{"norm_eps": 1e-05, "qk_norm": false, "warmup_steps": 228}
Each number is 500 + 25 x the weight over its row's rms, rounded and kept within 0 to 999. Layers, rows and columns count from 0. Numbers have three digits each. The size before them is the row's rms in percent of the matrix's.

# layer 7 attention query, 96x96, rms 0.131, rows 44-84, columns 0-95
101:509488535544478523500453472484479546504499484507463524489524498481506484515495515503526473511490468465519486480504477536483504491527476497523472480536487480484536503496550504511478524496480474477535529495480492478514471481491498509517474496487558498519523567542519509491454512433466511544
093:491497505520507493553488466457513460487501523513499459498514497483522490509483472508473529514479488534484539498462499502489507496479515562493487492510487521507542511461508493484535519532470508523527541477534475478467487466507526476544534535515561481528506482473499498465443477484511498461
089:519489479529507559495484510477471511473520484517500524498517463491522484462463515528499519497485442508471482484484508506487513487545455526498485472525473515498572526471527446456503550485471516483550514481497531476519460481498496522485506521514520496534513478495528508505456521491492507508
098:484493520511462496468491490484453515469512465458469514513541475520495463487511504503499496521485524479489516491495467514563472480554521510493507500510489457479457524492508501489462546484511494488499514524523509510538449534492539533448533509510496550512491491520490495485506519485470533556
103:485489478488573500541474492473473468517515480519471493531504501472486502484491476543487538445489543519508499497494504502456501477509473534491523502539498510503534505484468472494507487522499535544479463494502564527521520482476479506503499470529528517506528477464544506512508532469497511453
095:487454515508487511521509496471530510499476525525447481487514518491512499474495500459507438511510513487482504509506507515518499483498487481528501503532495530461501505525533507541520524557476472499491541510568473512494504481500497448521533500478494532468524541541486481453439513462489503508
080:513481506512491471528522519496519506476467516493514476478468510506484541519518479476488513519550546522467500496522501473526500524435528462500522519518472519489477494517511530518505486509484495544468492519556503496454548508491490457541506484437489487483473505532481511482514514466546513465
083:474534507486483485504449497495464504481538430491461496553512488541521501466491504524453501522469501494498514507508465529524506481535523521462511481481454452483493504480493473480507513501521498509522498499502531482469532539508503528519472565523530529531502507503488533472511533507492521530
088:462506483476516517533477503491481488520516496518474500553503514490526512480470527528478497478468488522533532492507496523473517465523505546509477486501494494498535494461514479494488524485516468492521482506468519454455492480496441484535441537529571518537491522504521517496462541490495506476
096:467480487454526495510474486503492462524485476510488499508532522512484523435482507505492534496481471511492476478518476434492512449512471524507515473473499514489494497487454510509503519516548537489478518498455504531500537513510488463456493540526522550539530496502535500529527524520519471516
102:473564489475544514548509485492514517487494482498509500509513499497528465444486475477462527519500483465471457481514488513494491473529515512500515473467500522498493467426446460501498504501495506482493513511536562528497464498525516508487508525512490545518515523476482469493503514527508550499
095:539449504525506499498535504464522509465480544498483513475489510483513504503500507482489494467529504506464525479486510516500525494485465450532500531520501537467504497508538489532494543518491465543489535527563494493525491485454468456507535464470501508475519529522484460480452524489514505480
078:475522507505517492487486484489507481505536507505480529511531493504525487490492506533496501449414481493513540535475462545474481499539453505479509485511514493518533509489493486493523490517492502487514496497477507507495509507504526478485513535602490522508529498467503483489496478530434461478
079:498520527503518524521476461510523494529487515485482516483543511523520485499525520514497513482440467472521510525537476578452489524491483475507502495501546480517547488504502500476508457509514501456515523468485530513456507504490500481500493521561536503502484518471529492495477478494444491467
102:484505489493484475496503526494532498502510497495519495511483477521506538482503475488495456504526492490479494566481502468512520467486509496455513507519486484482464512523476484545513491548513491533496477519476428511513549511510548499494554510477449499463518479499463520486544484517519450542
091:509554493508505480471497494512532481515489534527536490453507499509496490537508474466490485525495442479529504516468521484483511510486520505543494489466537496536522483463493508499508494492522513477518542496507441493502470505495542500481511515516497489478514460457472450490514452579484481517
102:527450541491511490498508514467470505487520454482489524513495521515483492445481546520521505493490540531503475490513464481511515492529465508480476506471470494471509503494533506489490543472511499498498494526494544472514528481496420496493476497502529480570485559504497518525496538510531487504
097:475526522469488476541476467499519483500507441487505499468488477516491440476484470467518497502502482459525464530521493558460505474539486469478522473477507524496509483471489478505503468530510536507501512464525551519539530500552542495513513493501488491517497524480542490505522504510481488539
076:550464502513466499497530529495496519457484500507526483473476487484485516521508479462490494530573521487487465488482544468512539490483534482522489521510485540471481507514512501520489531501495474526512500509513482485550495488460505522511513450417501486489506506534479496509481511479554528500
098:519447473515530512479517530494505478511492524542489501480465522449494485534512527474554489500514534535531529467510528465508496496468508532482503480522504503531505492473510513502503463469465508556474487509542520474498519476504482502484469473500457537530447474484467487536506480521522507476
104:486484536462486482488509494514510518520493501515480496490505490521541499484529489481460519503508458531495498506503493509535501521530529497504479498481482550465432439485480533504488450519500513496550550523495517534488549534524523542491453519472504510500551465522503481502527499521509481479
097:515505535478499523459493490470494435522486516473512525517502503489485494469494545481518491505491555497493534474476475496530531504491506508531523509533482495500450540498496569504520500500474535504505464481490489471482459550479477525500486426485470501490472511512484559507490504506517508519
106:457501505504478498495516500480490527491463523568508510516500523545524489530495507440485527491489488496499519521481540473536489483502542533486520543467524507479500484475519512492503555481529515477511502522558485504497498489484490510435495514491510503524499510523454532459444506470533507507
124:492473487522512489521504479509500490482498531510460508471502494501538537491493501513513469461514495521490516467493510490538512512493486526511485496542523468518477569539524485506492529474514506494501466483502526456561516504502541467450568473503507515448480495458488511455501528493467475488
118:488522487458501493491476504485501527477526546538486559495480525496496463495477460498506496485484500521497473480444466471539531485501440529530522557521486535530529458529482514507492519495492534513476493485503481498529542478489499515485552507523512462502480505509503472489482534474464485490
122:483490514492494504465530442526477515514509488487500461522539502502489532532526524465496520501497512481491487497481484470543510477528514509485533481531535475456498475460504547491517492478477440503494539571512513501485489541508517503470542528480507529516479481543479485505480527489475522540
116:479552501467488473453488496461478536489523533514489531503472506489502466485462500507484485486476487561467493483458491481508508464489465510527489561521494511541527469533502509519476510506497516507465493466488498527520534466479506491520554505548516492515479496494548497485464500478477480468
089:503518532466484482448524467493478473506500476459439478511502478480508528515512534521471485486515530449516522517530500480516479515485503517461493478533486470532459544495526504465529498531494483542520492513442525522499508524516492490485514521491512523490487531509471481487508496509501502582
128:495471520533478518473527476540479518506479456467486476493543484516489488500533545474481489496500495473533509519542533513510497545496514511478446453504488476479460499487545516516506455520520442500512498535493513489470456522531497494500450528475486508523524530530514505542485492520517503502
081:469483476524495485549500521522493459496506499536524509519509482550510494478465484528521482461462501551484499473486510484515478484470476499499537557502473517485532462486456546527469459470512479509497483497509477492489515476496535500485539458554522482476499465534512481538501469495502498507
104:494477499486505502486483521478479463494476538502524491491498525530483518464524481489520512491493513516522564537519443519554488548469503486498445527495512472510523509561487534480502488484471531517487554467519454507470507500507490488476502463513507484504513477534493507530502515445480531499
096:513504499516502480483473536488499555514508465490505508446487520507497505460524469446539490539566528495497505500490489513489511486506454475462503491471515495526515474481498462469529554509466532493476494488513478448521526511467487516505522492449500503510456474457520486483531515479505501487
079:474491527495517467519526494509492503500500510519511491503516487526457526465511512493503479460440495487504517524508551518528473535505503464467503494515510475491475507540536537520516478517510452500512560521487464535475521513501460509450494457540496502516541517550490489510460499537462504494
095:500496522484523479472500505512486492512511521474475523553485481520469497519507526488496477491461484489504505502514464519532514494583550541495500481470497456505496556477502471486501475497490487531480482507453538519486488532524506505516544488533492527520471481489508503467551543463455489521
101:492456530502482512494502498514534498528467546532485486504497545550538502503488491450457496466461508474563515513501464509501507514529522522482448490474523490466534547510531487504498457493532513500502499471490516524465470494509465464485505490521506493487544515518498545472477511520489517519
097:520495511530488462530456503495501537528505446496488513491496510474499487518494503482550466508544488516474467517465560486514522451516474496508527540539490503493480466499526475488469503542488482520470480517520511477539538469454500522500543505471513521496460480499518464509488499476523484464
088:534553484483487503426492496500511493506474493478481517497488532494502483526497475546491547543525461516512535497502451466460475475499470479495487506487516510537485506473500513446486511508458545518460515498489553454507504493490473473536500503475505475505512524466506500521543487509518479504
089:476493530491492473496503512534515526500479507520471505550493504532492505530494536499486486467424483487516539518507494504546493509578549511503511486497482468463488554494537505490507448504499468524500507530506536512474479500523497481486519478540502515551505506524483502476496492490448509516
085:509503479513534468527472507460470473504507483479529510485491521471502495510501491499554474507561516504490483489471509486488525485454492525496488543540512506517503460526514481489461542456535519490506482475491487495494515486465526525494518521468539511460444461503511487511510526450558514476
086:526515467548508544499515488474493475466525490499527485457492507462484528491489494524527511509555504500454451474500497500481513493459466484517529518505524541524506458509460493492479541502481542468500474477515479468548530496503523501517466502466512471473488495447512502497523495492548500473
094:518530503513503466508460473472507502517518521531486498493488512450505517523507486481473522501485479486513523532491496478530485535484502467505471516522559495518475512548544530494485533476511481509531536498510484588518506479505461501462478480497542512492506505516496471454437522506478519492
# layer 7 attention key, 96x96, rms 0.132, rows 44-83, columns 0-95
103:540504462516490537465526499507479488487470542524492514499494516487492512561530446495530509500484501502471515498507461506530504517497516541498501551500468505513550479503492521527524496499475536474523497465516469440488488480473496505521481481482544489488499523545524542465465475468481535517
090:512504504530497520532456465503482488479488501490493497497510496467536464464500499513550494495473484500499474480442501514453504519495461523503474459521537519512510474491532450538479559458535510455549509484511472484497488490503515515537487534502493488498483446514545501523522531506501478504
089:504489496560495537484457499531478497520463499483462516506501509482522508505503470485552476513475502521501506560508476494461477475518463490483468512499466502482506518500502512532562521484502527477519509476468498470514479479523482509572475468474524508529494514499526501461511491501498482570
100:505500484509514542540521477492497479531470538465474509522493508489449501543486465519494534483470472510491537520489451511578476473514491493495495512447490493472492527503479535462525493504486512540455505501504522473484504494517482510533492464502551521503547541496518498510489501517479488534
095:484486501508479504552450483460520506482508476482456530504512520515525482491486492506503498529478494474499489506458516496507498507507516564495492457511496483489459484527531481510522545477503548477494539478541523477540470474534516509480517509505530511538452537463476508438514500524496498534
097:529464475533511504469531479513483496467478511534487473501487530475490463533505459466555471496505522517487539463462479519516493518505475535530483516519511531533513466526556516487494482498490532500493466486513476523522504468445482487488513485488539472487498460534493506534453518504474508474
093:506500479483482456488549525487536512468500512558527460499464506503481509507479510479497485481544524503473493452483541503504506513520490521531525512524540500525496472502523478485466490507523473483490455484514487527526484513451526490482509519480474467474534488518479497551468512484547511436
086:499500528502496501543485462539491484529459534471502539516500532515480510483514519537538559499457508505468483508519439459524462471497507491493487529488497484458492531503500492481500541486498516489467505500481526454491487506554503523512483472517522539493548535513522507489511533479465475516
084:489499545536479510531465483536465473494468477461496519522519466504529491490517506514535507530463508482441486500484456502485478477487530523498524530520499499479515510525515508525491527478477545487533471486488491507480515500534500517500492470503539523552485529539522523426505514481453509516
089:479499500544505482529455489491477495522485437503504503433494517507494520467539484484511509512493509477546480491472491516536484512475503487474482516478521515500479501510507484487529500510531531476463487523459512526548508494540469518446512484522518561501520512484506467460561479510488469505
099:460512477507526485545472497543462497538474506516516505499488490512522485489509507495534496515508463497522484495476461503506460517515487464483562529495522500500470507461504460499510499503485536546518466472488520512484501469543518499501474539480494536512522476455508523482561505574485499506
090:513489483533517505456545529495511498458511512546483453518470515479485485537495454468536462503522527508508518473479536531538508514528467505530494476532492522539507478531514525491484482498489519489518438475522467526511502486474496511512504488466514441490490478498485498521464503496495516441
102:500517542524541527497465444499463474523520492445473534498546481478490483474511513505526498531444492496521504527515472503503497462484498492482468472497495483482512512508494511508507535474498514495478551528502506492488515481532476484501507511536525520543464537477506494464517522514436482554
085:503547521511520512494460453511478448525514507479485519482548461493515489486526518511545495525466476483520469518501463514485502488478531508497501496493497472508525495473496509501525516474519538502492539509491477499466538476529493466494520540520535515528459545496489499430520521490453484542
103:515488483506498494472519495491526512481492487513491482484498510509455479445479520512500544484528519499527532459520532440506506499498484486475435495511486520507497509538536497509498509508470485493459538516480549517531494523478467496464520491516439519477516472478472498574481488514502472464
091:506525488509513490510479479484483505503554487500521502490500467515550471448498535542487505523521455482587492516517500520478531523476465454499505484508504515512523495486452490529504507494486488510532481516492494492476515490531503494518474565511451485493483439496506469523535489528482494480
098:513468543499498489502520522524486504513447511504488491496500506484445559537552485479510520487473544535455499508498499493552505513513537512486481521477485482467491514524480535459491510524487507503511472509517487495519480501525461527517470461479488506514530529487540477435493496463464491529
099:479490499495512501530468486529495513499469537518489510453509560531514492492529524481541517509502484501533502512485455510528512543495499499464470537517455461504487499464500498490500495515487516508479550490514530457489492483502503468444465536490434529500489522448512502513551477528493499497
090:494478453487473478473535558496530526455498521550511478512444520505494496534483471484498490476545513508494528469488542499513504529525487507531514505510492527526485489512493502490490480522491494495506442468516496503512479515471513506527490516468455469468526462526492515550473476493544515451
094:483468536486503488521517483465532561513548458496514475508500476504514488517494511499441472525516537492463456530517527524454555506513509514480548480467517487485490526492499504494493468528522474507504517514542488485515500543459500496509510499473518458508481453480503472508479534522500504464
094:521485511498482498486479473491499551470479505520488522500486479496465539469497456474521500540501523518492506533527517527494520503505492493510505503482541490469514506522522531538491526526525471481503535529553494503524494500449518448546490506494539464527470454479537467480451468505532499464
097:565486492506512494447479556506496517518494500491535489453446484507548516498485527565514502507502507497458486496544500490525516485483496528469471500471533482487479494527514459470484469476545476537524508494508511531474523527473497506482481505500501477482527473490527481486516535528502487458
115:506477514446495510524508532532521469546517488431530496519489543469469459466482499545529504514510486503527551521492493492488476468494475469513494507485479459541524527497467492492489498529498522517464490454474507460497501486543484468511498516517495518486499517444531506537509496498487488525
112:451532484437498515517492486506465502493502470533517458499530524520474503514512482485487476506488520496493525538431504480479473471500497477549529527478527512484538514505499499505503520508486494513502481543544450462467502490486482496524519564496521508515485548506488487524470491446512512510
118:483542504467463445447479508495514501499478474505534555526468490529526478499455495527522496499489503536488489509487509462456508512492478529479519543486504478529515542480484497481535499522490521499474501476467514506509539491511480528518523525522480497520501573493494499529533477491466455481
116:549493466530524519482533479469518506481476540497503545501480490443488527495491481500531472509493475500508513537509530517510485531487463542506492547551470493519501505514534492463469516515476539488501505488483488506522507436499507496461521461511474472521507465470513492461508481449509491468
083:481529489461495476445489532481517519494481492496514539524493485526514509500463481500521480494441510542480508514499516497462473541497483505483503530477507502527522507504460509498519514509467550472471515488507478529508542510549470534538523519555440487505547527480527501483522474493473499504
133:512461482515496509521513461490486499444502530477461476490514473487500572524519479489495500484501489474496477527532518553524511544524503515492478481540458530492484484512519482482458480483509541499548494462525497504482488507494527494517467467510498499492552442472525504472479513480511538477
078:517483492487482490535513502552553465489543524497495573491504526480528488509501540505505513505542502480512469475496517469492521449525493516536475498525501493486512511515491441488487514514526500497503457466476523506531471500503522450505516485481509460460436517507503508468524530472506489508
144:486539495464517482500498529485542508534493484507518554547484534509515467486427486533513521502459490490470520484462512445472480484485493500527557508460520504506528514504457531509502500492489512520446508513504477512509524511509503514498506539540504483496484537500487498516525472522483444506
107:503472517545526544523531514455491496477477517536496482502466538480496514520497506509482488537502486487460527457548499545524497508490485511490465492468508475510438488539560524489462472500524525496506486486531472478514515514488470491506477512484486534519518477482487496483484446487520470456
096:492492492473481471500490531562515514508504500500501547471504511480485468501524515468516478507544535515517507495492495506510515503555516492490500521516538452445472524495539472450510494513480524491519472497512543516493482491518485490461455482413492516532486485515505529480539499471479516514
078:518508480480542537492533504449522521512542486512511468470513543485525516492462489509483534505528511466472500475517523468514519468443446496502470484515522514533472478492500502470451422471531509486482501499509517493525477510484521509511478530514497480505476519504494508483440496519514489521
092:523473535526512493496473457485478497532526475503483508470510518506501509478490520486493489500466490483500516519516542541477498484477458526458494459526470517535483473527498513493503520472527488507513539495474509521459526507451524516504527480599499501553517492465524503488493535499478499466
094:504478522485556524530498468485512497515436506513520499479490517495524495487538539469497503515424501521549521491529489487496482509446506528469507495472478525497494443527497528497497516497523522467523522509502507492462515475456468495515512501565519484531512519521489508501468509496498520454
091:491497436497480476503513504514548540506542501495473519491516489466489509480505466465535494485529504493528486559475514471463538468514510498546476498542524503471484492485497522515534479526448481467495517514494527492545476438516522469483504490459514476513498494517520507481511522489507517546
084:473495525482444446532489497519497467482500494448498474541495506488497504501505479535471486512513495490497484522518473528495486558526520536472473519464507465476513500494470515528514528523521481519518526478464516552494497542536484510519480484468514515490531483445549500495545516477492519473
094:503472505502538526517519457472497492533521494489485478469508525495508507488500505496486512496437486466516519511520532495471482504439471530489482467509493534534482454521482539501478486479521478480487544517479504517469498492482516498501526525616506501529527489481502492491465517491496512498
088:488501472519473482471495547515496551459486496504474529548485491505496525493504494492557449482536507515479497497452512515514544477543495483521524518508515477457502500486529497531553512498465517488508467499533469476547501475501511498482485497414505503496494506497472490492512462487496488524
086:497533463499463493485476553520487513471494512501496529532479458497480494504489489517516479501555495541501500506464483546546497503558519460513502531466496471484538531484512474498543520492472502515501455482532474465508489517532485511485473488420502488460483496515503489524528496509501505500
# layer 7 attention value, 96x96, rms 0.105, rows 32-63, columns 0-95
092:520491496492523505545501459503493493545515489481514502496494508430468475500500519498528504503497487504460510510495473482507513495504533502500462506515495463514544491465529504520494535402459502533528510498475458507511471480475492485489478503505505546517431481502456498527503513498501465524
103:484491527541487439468503509506513512462461531485507513492544508538506489476522562445498501496496444521551491474473552466484503519492482519492522521488462494488500469532509532515493540485489459480510518521528498518493519484504528535492486487506487544548519517509488520478487492479508493471
076:468481560488540515495506460527528502471486512497525499479478506460503498471493525463525508530502472526511469505432472462497481531527500499493494518516494501492504486475539511496510522485445478541490550514501437520493535505514494494474516463498520501535498433508498507544502505519509482496
089:492485484509528481491511516443477525488482505501487521495509472537500523477514519492514504504494462523462515507519520496485495546484511536535519528478498493502538474454521470490480481447487466510561491535569515515474522478487488483528464516502519481568500468486503454464483488505497482486
095:487489474478517499476485513494469477497502492502484508497541474493513463528499463517498512529507471494529525505488526517470461494498500470543528492408484559517524505505445543478501461569514535493457484468496512505508509484515530505519527499497500477459547522507512490502508483482506510508
110:488500501553500485495468533475471488499478528510519502524469546537493506509513505492516500464500445556489574523519503461492527538454505512488497526501472466501525488461496499479550522489492466481514504533552481465505482470476477519510474543505523515510472532522479476496489501495502498487
092:503530470476515518506476498506480483478515476495538496514523499440517469495479478518514485488506461544505522570532514488478552508482501496513487519466466497515564525463465524477506483524489530537488552479530493481492514476511483444525498488498481459502499494547514485515526521488499474510
090:500469478543514497499487506527532488510513512489508511534528498537531521509509509451471500520500503514501454481525534461480490474475527471487505525509429432491526497472518499528527486499516495528475484492445518543550522514490493487505493480504508512477512517509457522453530488449508519476
103:482510465521513502449496480509491460483478551524555493469465521516500459496505486481522491483496458492496526530503492513467551538502486493492509525492531538509508476486489479483564494494533473509511511537547524497490513508485457499506457521494490509511523489528515472528488465550505466453
098:474470502536523465463508458458520476476521513525458518464514468527512490524507493437499484527502461486469451509484516474468546516514532513529503529446465481525501522496533485482489490519470529490525501485514498521549543499490460488513501532504492504517501498490505510448515509485518484526
102:481485498474486470538508533528499540527509525530447486513495501526517562502504489501482505465499488529449487461476473452537518496506532495529501509497490449509475504469521471486519490453443548487547499481495473475464497475514478504501515499497500538486489530475496509474495538506495505536
092:490493471524518487440481469474508514523473529514486505543517466503520539523508470467504505538505502519548510500474532465479474498467500505474491525516525425489498517521508564465480514554519480476488473509553510461496500497473479498471506489502493478490495548505506539499520497518513484501
086:531502461508466486516490526472475532503474517500453507516517461552515539538530462530489504512506559502502533500537527494474505502485517514501484493512470511481496513517474510529441512540545498432505461504489523486510549502490524483517471530496530507472523535502514504464513489494497474494
086:491525543517500506499503526526476468509477522498509520508459517544506509507500532468530543504504470511491487473483480471494501518497513519473492499520472491476490458508536481491502530481539458490484539550516492488502486464496474491499450514502548536491474533513442435522481491538499472450
086:514498466486492488547482530504484505538519527537513488509499492512511531556505501513509492505497503470447461463477516435504505525511552492491518489464474460525477471476527472547510467469495520502514509493471451536523500477496518523488504516498486551445490524508461475501475509513496482515
068:465529542471488513506491499521486509504499515474535494468497488468483482495492535541527512504503484509504518479429487521518516535491501503513554514537543494466481464539479499522515498493473486513465514490532468473443476490535540502496537434495489481502529480500527482537458509515482506490
090:510462491549502495489484491505490490459493518494461499470528431521526499557517495510516468463503462489466501490498503478485490503502545482507485540495479506525462521487526499486504466460483548482526537476458534483533549494506483513492503482498472543467502453508493522460518521511496479515
094:533479466518505503524504479471543535511517482523499505499477478475454505530523491499492445537500542462545500489488474484504445506481487514471490501496572489478475507525518545510488514531500489532514447528462491513529487512467507485470488499506505443487461462497516504508515519513496494536
094:469491474516511489554500511502480464494522530510467518520486545503500508518526480541515515537503468495476532498473455472462511523478496515567500487476475521502511477456493502529526481486501475503539529513470433469535543486507470475501477551506518491474527508502486467476513495471499485495
104:500512489491469482500496505523535495481523469486457484547547489512499557483484509534503476527502554522503463519506507494479444476517529495482492504526426469488506524501544490522493494484461505459498498472471448501506529493544511501509552465493488510527535535480498519494507513491498520501
092:496528483473522495500541502493464525539509497493462516538509486512517538521494511518501545563499505475487495489489450458507446496510542540520491483506513464506508474474526512482495484447496498481529506514495515472491434472476488493487479527500546528493489497473460455486486496547491501479
077:533499532460475522484463509509506518478495478448516470519497505504475481483487516533479490502498518555509549524506521521493533490509471460483480535486474550503523542489451498492495545469486518479460490472488487495504468538536498542517530478493475519514554536528506528532488493492489513508
108:512493534492531511520518490531483499492504543469536523465517559474517485495513515444515509518499538533470460490502496497512531483496502478515523447523494538509471472523483480462482511495531469519443541504475501509486427518495523480516498495505510551481488467504485465483502485536507507484
083:505491449486532523485488520520496489469508481525514490465478474484505473517508470516498472430499471459522538532516510519499544471511491479498477504493531510517499557476504481560528484504514523523526510475490529487542548500493479465483479510494494452498472487525517522479527520460495456522
093:474497500507488471476469496527526453458499499507533488488516502496509448471495506482498490498501461528529494515454534507476509507502506476514532502465484534502529496471454506510593518508466485530484545482510474504488519492515502524508518455498437484519512519510528547530501490494511542501
085:483501579487486506496527469524500502527500490451518497551482527494481459459484541509496503507504485521519520517500501518521481512510484515501476517555517464494514462483522532480488523426473473503502514525538471487478446496492484546504490485500515519538501495493460485546495478501484490470
101:516486518486464500510483524463501543455451510505495500510465512539543483511508510485479540465497471509484515493507528487497552493500492550492460523460525514502514531531492508479464543528518505433467485512503547493527505525488475481517500552504471516492488559497513504480475502490484487478
095:494497548482482453522526510509491520527507502464463506512500476531490526516511532478513497511503514463533520454511466484535427486522525513495504472519534462475449501519556505531471516468476493486514492511469457496500479490513528524461492498499535552487465492460475498507497518509491486512
082:512510507478471489525488517514496501493502477451512512492517538478476502496505532539543502515503519540488533459511473510518498462494464477502513497507485532490490452513501508541456486550502503511471544472460446505492507471529552423502514483504513524508526480541492470534481519481486503507
089:496501492499517484505544510521464506494492474497505506481505521487496466519513512531521480432497486489467519495535433523530530457503496493511457527482547533517472507501524498503508485502468552517523536502455528489502480513515475433480504502500502533488499438537483465510490518500481470484
085:462515553513557513455555462496473495517493467473465517502494512459479462493480504458513500526502473479527542517487497531498492484505477511528471473504551474528502480494482550452465522500496506512515474530531498461463457484477493494490496533506522503528470487483483481526505491506503488513
092:511519510508458466485478506477509515467462492524504485507532470545498536502500496507493513460507517529521495480497539505484515526493503520467479563470480470477512535527478518486496532578472523460496492494515553490477543507532503478482495443498478504503526519523540547508508505477502492486
# layer 7 attention output (transposed), 96x96, rms 0.109, rows 32-63, columns 0-95
103:500496471520488501471520526457462468480481493540507475503509475492509498481518520535580478477522485499477521481491514425483513457505490516502512520483503497502511511520507547514506470498532529535476472524493500465509466473485546545532496490485470494537477484478481531481540518522505490535
109:520478467491501487456492482522536529520495455503500476479499512490480493546472485493463484536472552526505473480500469517524550476503518460513494503504515534486470504437505495491515548494523493486490522530495481495543530520524455466500485549520503492515478539489473522527539515460491524494
068:528535487515492476459559523469482521521450454484453474498499519519475461506503501495562494490527528476512497516530541514532494466509498500470488514455487472524489474483499525501516467507549545513533477547492494475506490449504518467503478517502507474494508509478502462493516494458500499496
090:535462497539519482467477495512499513519494482532504481477506524495502515507479471501452477541506473456469498509493528492519519485485535477505481509516532508519515501539478504472537524501507525494473466470463502470585436509496501529508476550475478504494496480509490502528525510480444482527
107:504553495461478498509511493529539502517556512484489529480470499538499492502465535473443529522563514500509488522480478540481467506437503497490513519545501505503471476495514496521477519521491470461480479517500474539496541477512458493459494531504512494497504486525500455490497481507544509514
109:537471491525536464482494470485502479494509448520515500496467507492529515464500506509445459521518463496477452488495430495532541467486543475537517496510517528567484506502493495494506501529484499531478540514478521515510472529495508493510490505512478517519449471472491519520512524498472495525
099:516530484491486476487530493514510513520509462504444516497487483505523474485498500490479514502560483503485508474514509483507486473426521497473532527485496532510507441534499530484478466537505500548495427537475513489484516476527522514546503536489479542502483487490481484494488468510523495543
091:496501474485467518527420493525467503488502472542472521473467482481482499517514475506528489499477500500541479537478478482526551524501484493557521496475523538473446501461516469523527531495473464526495502476516521457504524515520521511486523538504507530489519501490488543528481492515479515507
106:503513473523536503474505479488547508527530482465469461467483506514530483499480522460449469487490449466493502504523471519539522484508514486457506500497478492515472471572500508490504516541510542477509526533459513497513516492490498489526500530509532496512447441480532489509501528479506511483
101:500517486511456518466513508540480534510498485512489491459531553472490501536468518490463495506528502485498506511522463483485491502466492503551517463514521522477514446537479492495489535496524529487534502506509502434545521507526496468529485518465471490490489480541495485550502499449519469488
110:522517525513460502526505460511438518464500524520543492540518524488444520494534527530514499511452468528465519532503483447537493493503494536532496478509531500494519508498492499503504478494525510468501509452497492491479477523526528497499460478503452512515522488467458505531467495482499451484
092:481501521451488490516494529494505550476513500498515507538514504510485464525527486566483448506510510523487468503472477485502482527486451463502515521492510517514500495455516477500505552508450487521498528509538516485500534518519491459493589484477496488470472519490509510502482533475530521486
091:464464532477509508525474524543519521454506499531554501495510502480520519515522462541482505531476488501519481484456436487511494508491506517520488516532510513486484522481477456519496552456449475505493513478546497511539481531545484512460539520475525491516486513513509494484471507518507507476
090:490487507533517476459474466491473497448471473515509524514513519519513499487571476477482447495507496481495489521513466466521512460557484514494522497491505492508455533475497507481516483512542531526495542452488539503507498537456521500463475530509527521527465484490511508486498532471476514509
094:529531487480443500507483469540490465476529516500542505521488480529476517519535478484500493504517476485493511561488464443544505481526484542563490517484514506480477525482519486518483474489529511502487533473479488482477488515474526523489474484476481480573513462519485496512485516488496522478
063:521520491486515456533551491478553494492498497451514458530489513562498489490508486490498502508512531504500484508514514496549461498496502510440454533508506509550484509465513525513476459487513510480499514517483485529473510488490492523498476480513511474514513514513478456478557485433524531492
092:501511492500457478491531483525464495515496507512525506459504549478518478509462465484501490522506503547518487506482479476540493487468519557540517472499495504484509462532536462523468550507543520478510471492520459480482500509565528493521477502501516524515480478503490521551488502471489459473
096:469504494461505529505514579457512504497503510449537496488500473476491496490494468503562480492543501486485470506470542497489495509505473454532460513518515483521514520508517465505499507478477508542499544513532494503518513488491499515511577456478493484501524500533500517471500525533486514466
099:486509490503511537473484494505496513478551447496573479462478484512513504492524550493490501524572447486512492521460495480535513452468532521517512521527491460543454525498481495546510497482480492515496499488513498516528469510503502537485464513484513500526480465509480480515518491517495488498
107:514518520469480496527488501499474519479457498543500515537507521473475467510526467521536577514478529508519519498500521472529506511502491546513496482450496494468510506413507497517513476483506476532491457491512514495448466527539509481503468506471485497488505539493512512521478464510517487517
103:467481534515478509487450497481442511462495542544527524530500506530486511481548514528499462513502484476461504521493549462495488463524456525484514506507523477500489553490513504503513507498531519517458500452480531486496460499475533524468478503455503503497473468491489502510464538506500486513
077:541509512496536505493535511516516452521508493507479480516500515511523488474460522511505548496434508506517475472520446534471497518515528512472488529488473530512508502460533519508499493513486460482482446530506482518469493465530468498538473496527484519520473498457506497475516479556534507532
104:479499491513477485504478497499509482505492525483452527507499484526521487520478523488548447517548500523507523450520503554479496494535500495478526508491496515513475534487463524508482473490525490445502511516484551473526516467472513523479486562549526513500499488525506489489518483490473559450
084:480522471492508524481524492511529499553522477493509490453495471482533523501500537471476499498495440515512496517476490468498494473463509503529511488511465477485505447574493483482493518510465539506533473548520450509524525495521514533565542492485523535483519498479492493497501487504502479500
104:552545453481501495482525487498556502535508479483467474495452485502491486525451524482490535507505522513511486513529489537519507496461537472476514506497474508511483444504529502517498484525504479492492485577468500512484543489528467461517488542524501489490512520483491505525542468478516490485
092:526475499523553492473495496462459465476458488504492470535526495511506517445512518530529489482469527498490474464520551484468523480522503480444518509447500493511519546489514536495511484513546498521482480496503489481474468493475483500503468508509493504506481510461511549488529540521500501550
096:475470513534488501471507488555518492511525514512510509490532517469503527483527512466428450505456505496509485456521413508477472556520540497511480481533522527466481486505502476477504505504476486527517524454533500499527489519500484460534497496491500490523496515511489477509472513496519491518
098:483476505499502501487496512469452481439460530517561507512519513479487547463555501546532502505473539529490484497469541470488520473542475509514490495490496466510521541451498492492509504462546521484479537485543485516504483510479516509469493481493517472501523510492485521480500534504484489471
082:491501518499518482528513496501534467482517476503504529490484501498482491499500497458523526487564514521529502483505486485513525499495512527513481516497480505521476492435468533506493438464526507517470493505538516565512477482497506592466494511520524513506476512501476458452521472509495533508
093:457482518540500499490523468485514471508502522473516495471521499486525523474503524452514484473527479532508506477495520480515521487492505520491505479522467484480503484556489521456506484511562559481489493493530504531491474480498522580516438497483509545497473449491480503494489505518498468513
091:493466498510534495469513508449478500485488522503483518501548503515504498473481569534524473480532510523463498452512542510432470475468482473454530504492489493530530517522502543485495521524522518480513495530516511496519507467479474509494529480484486498465473502505509508487556533505512485544
096:484485555491497472524535506541532541514501500485489500499484540467491479513484452517466522502447552509527485484502455497542509537471498495489470501541495539474501456488520487470519511502474483504500509494516498508490532535565463460500512486505482500481506536488479500488478492449528472494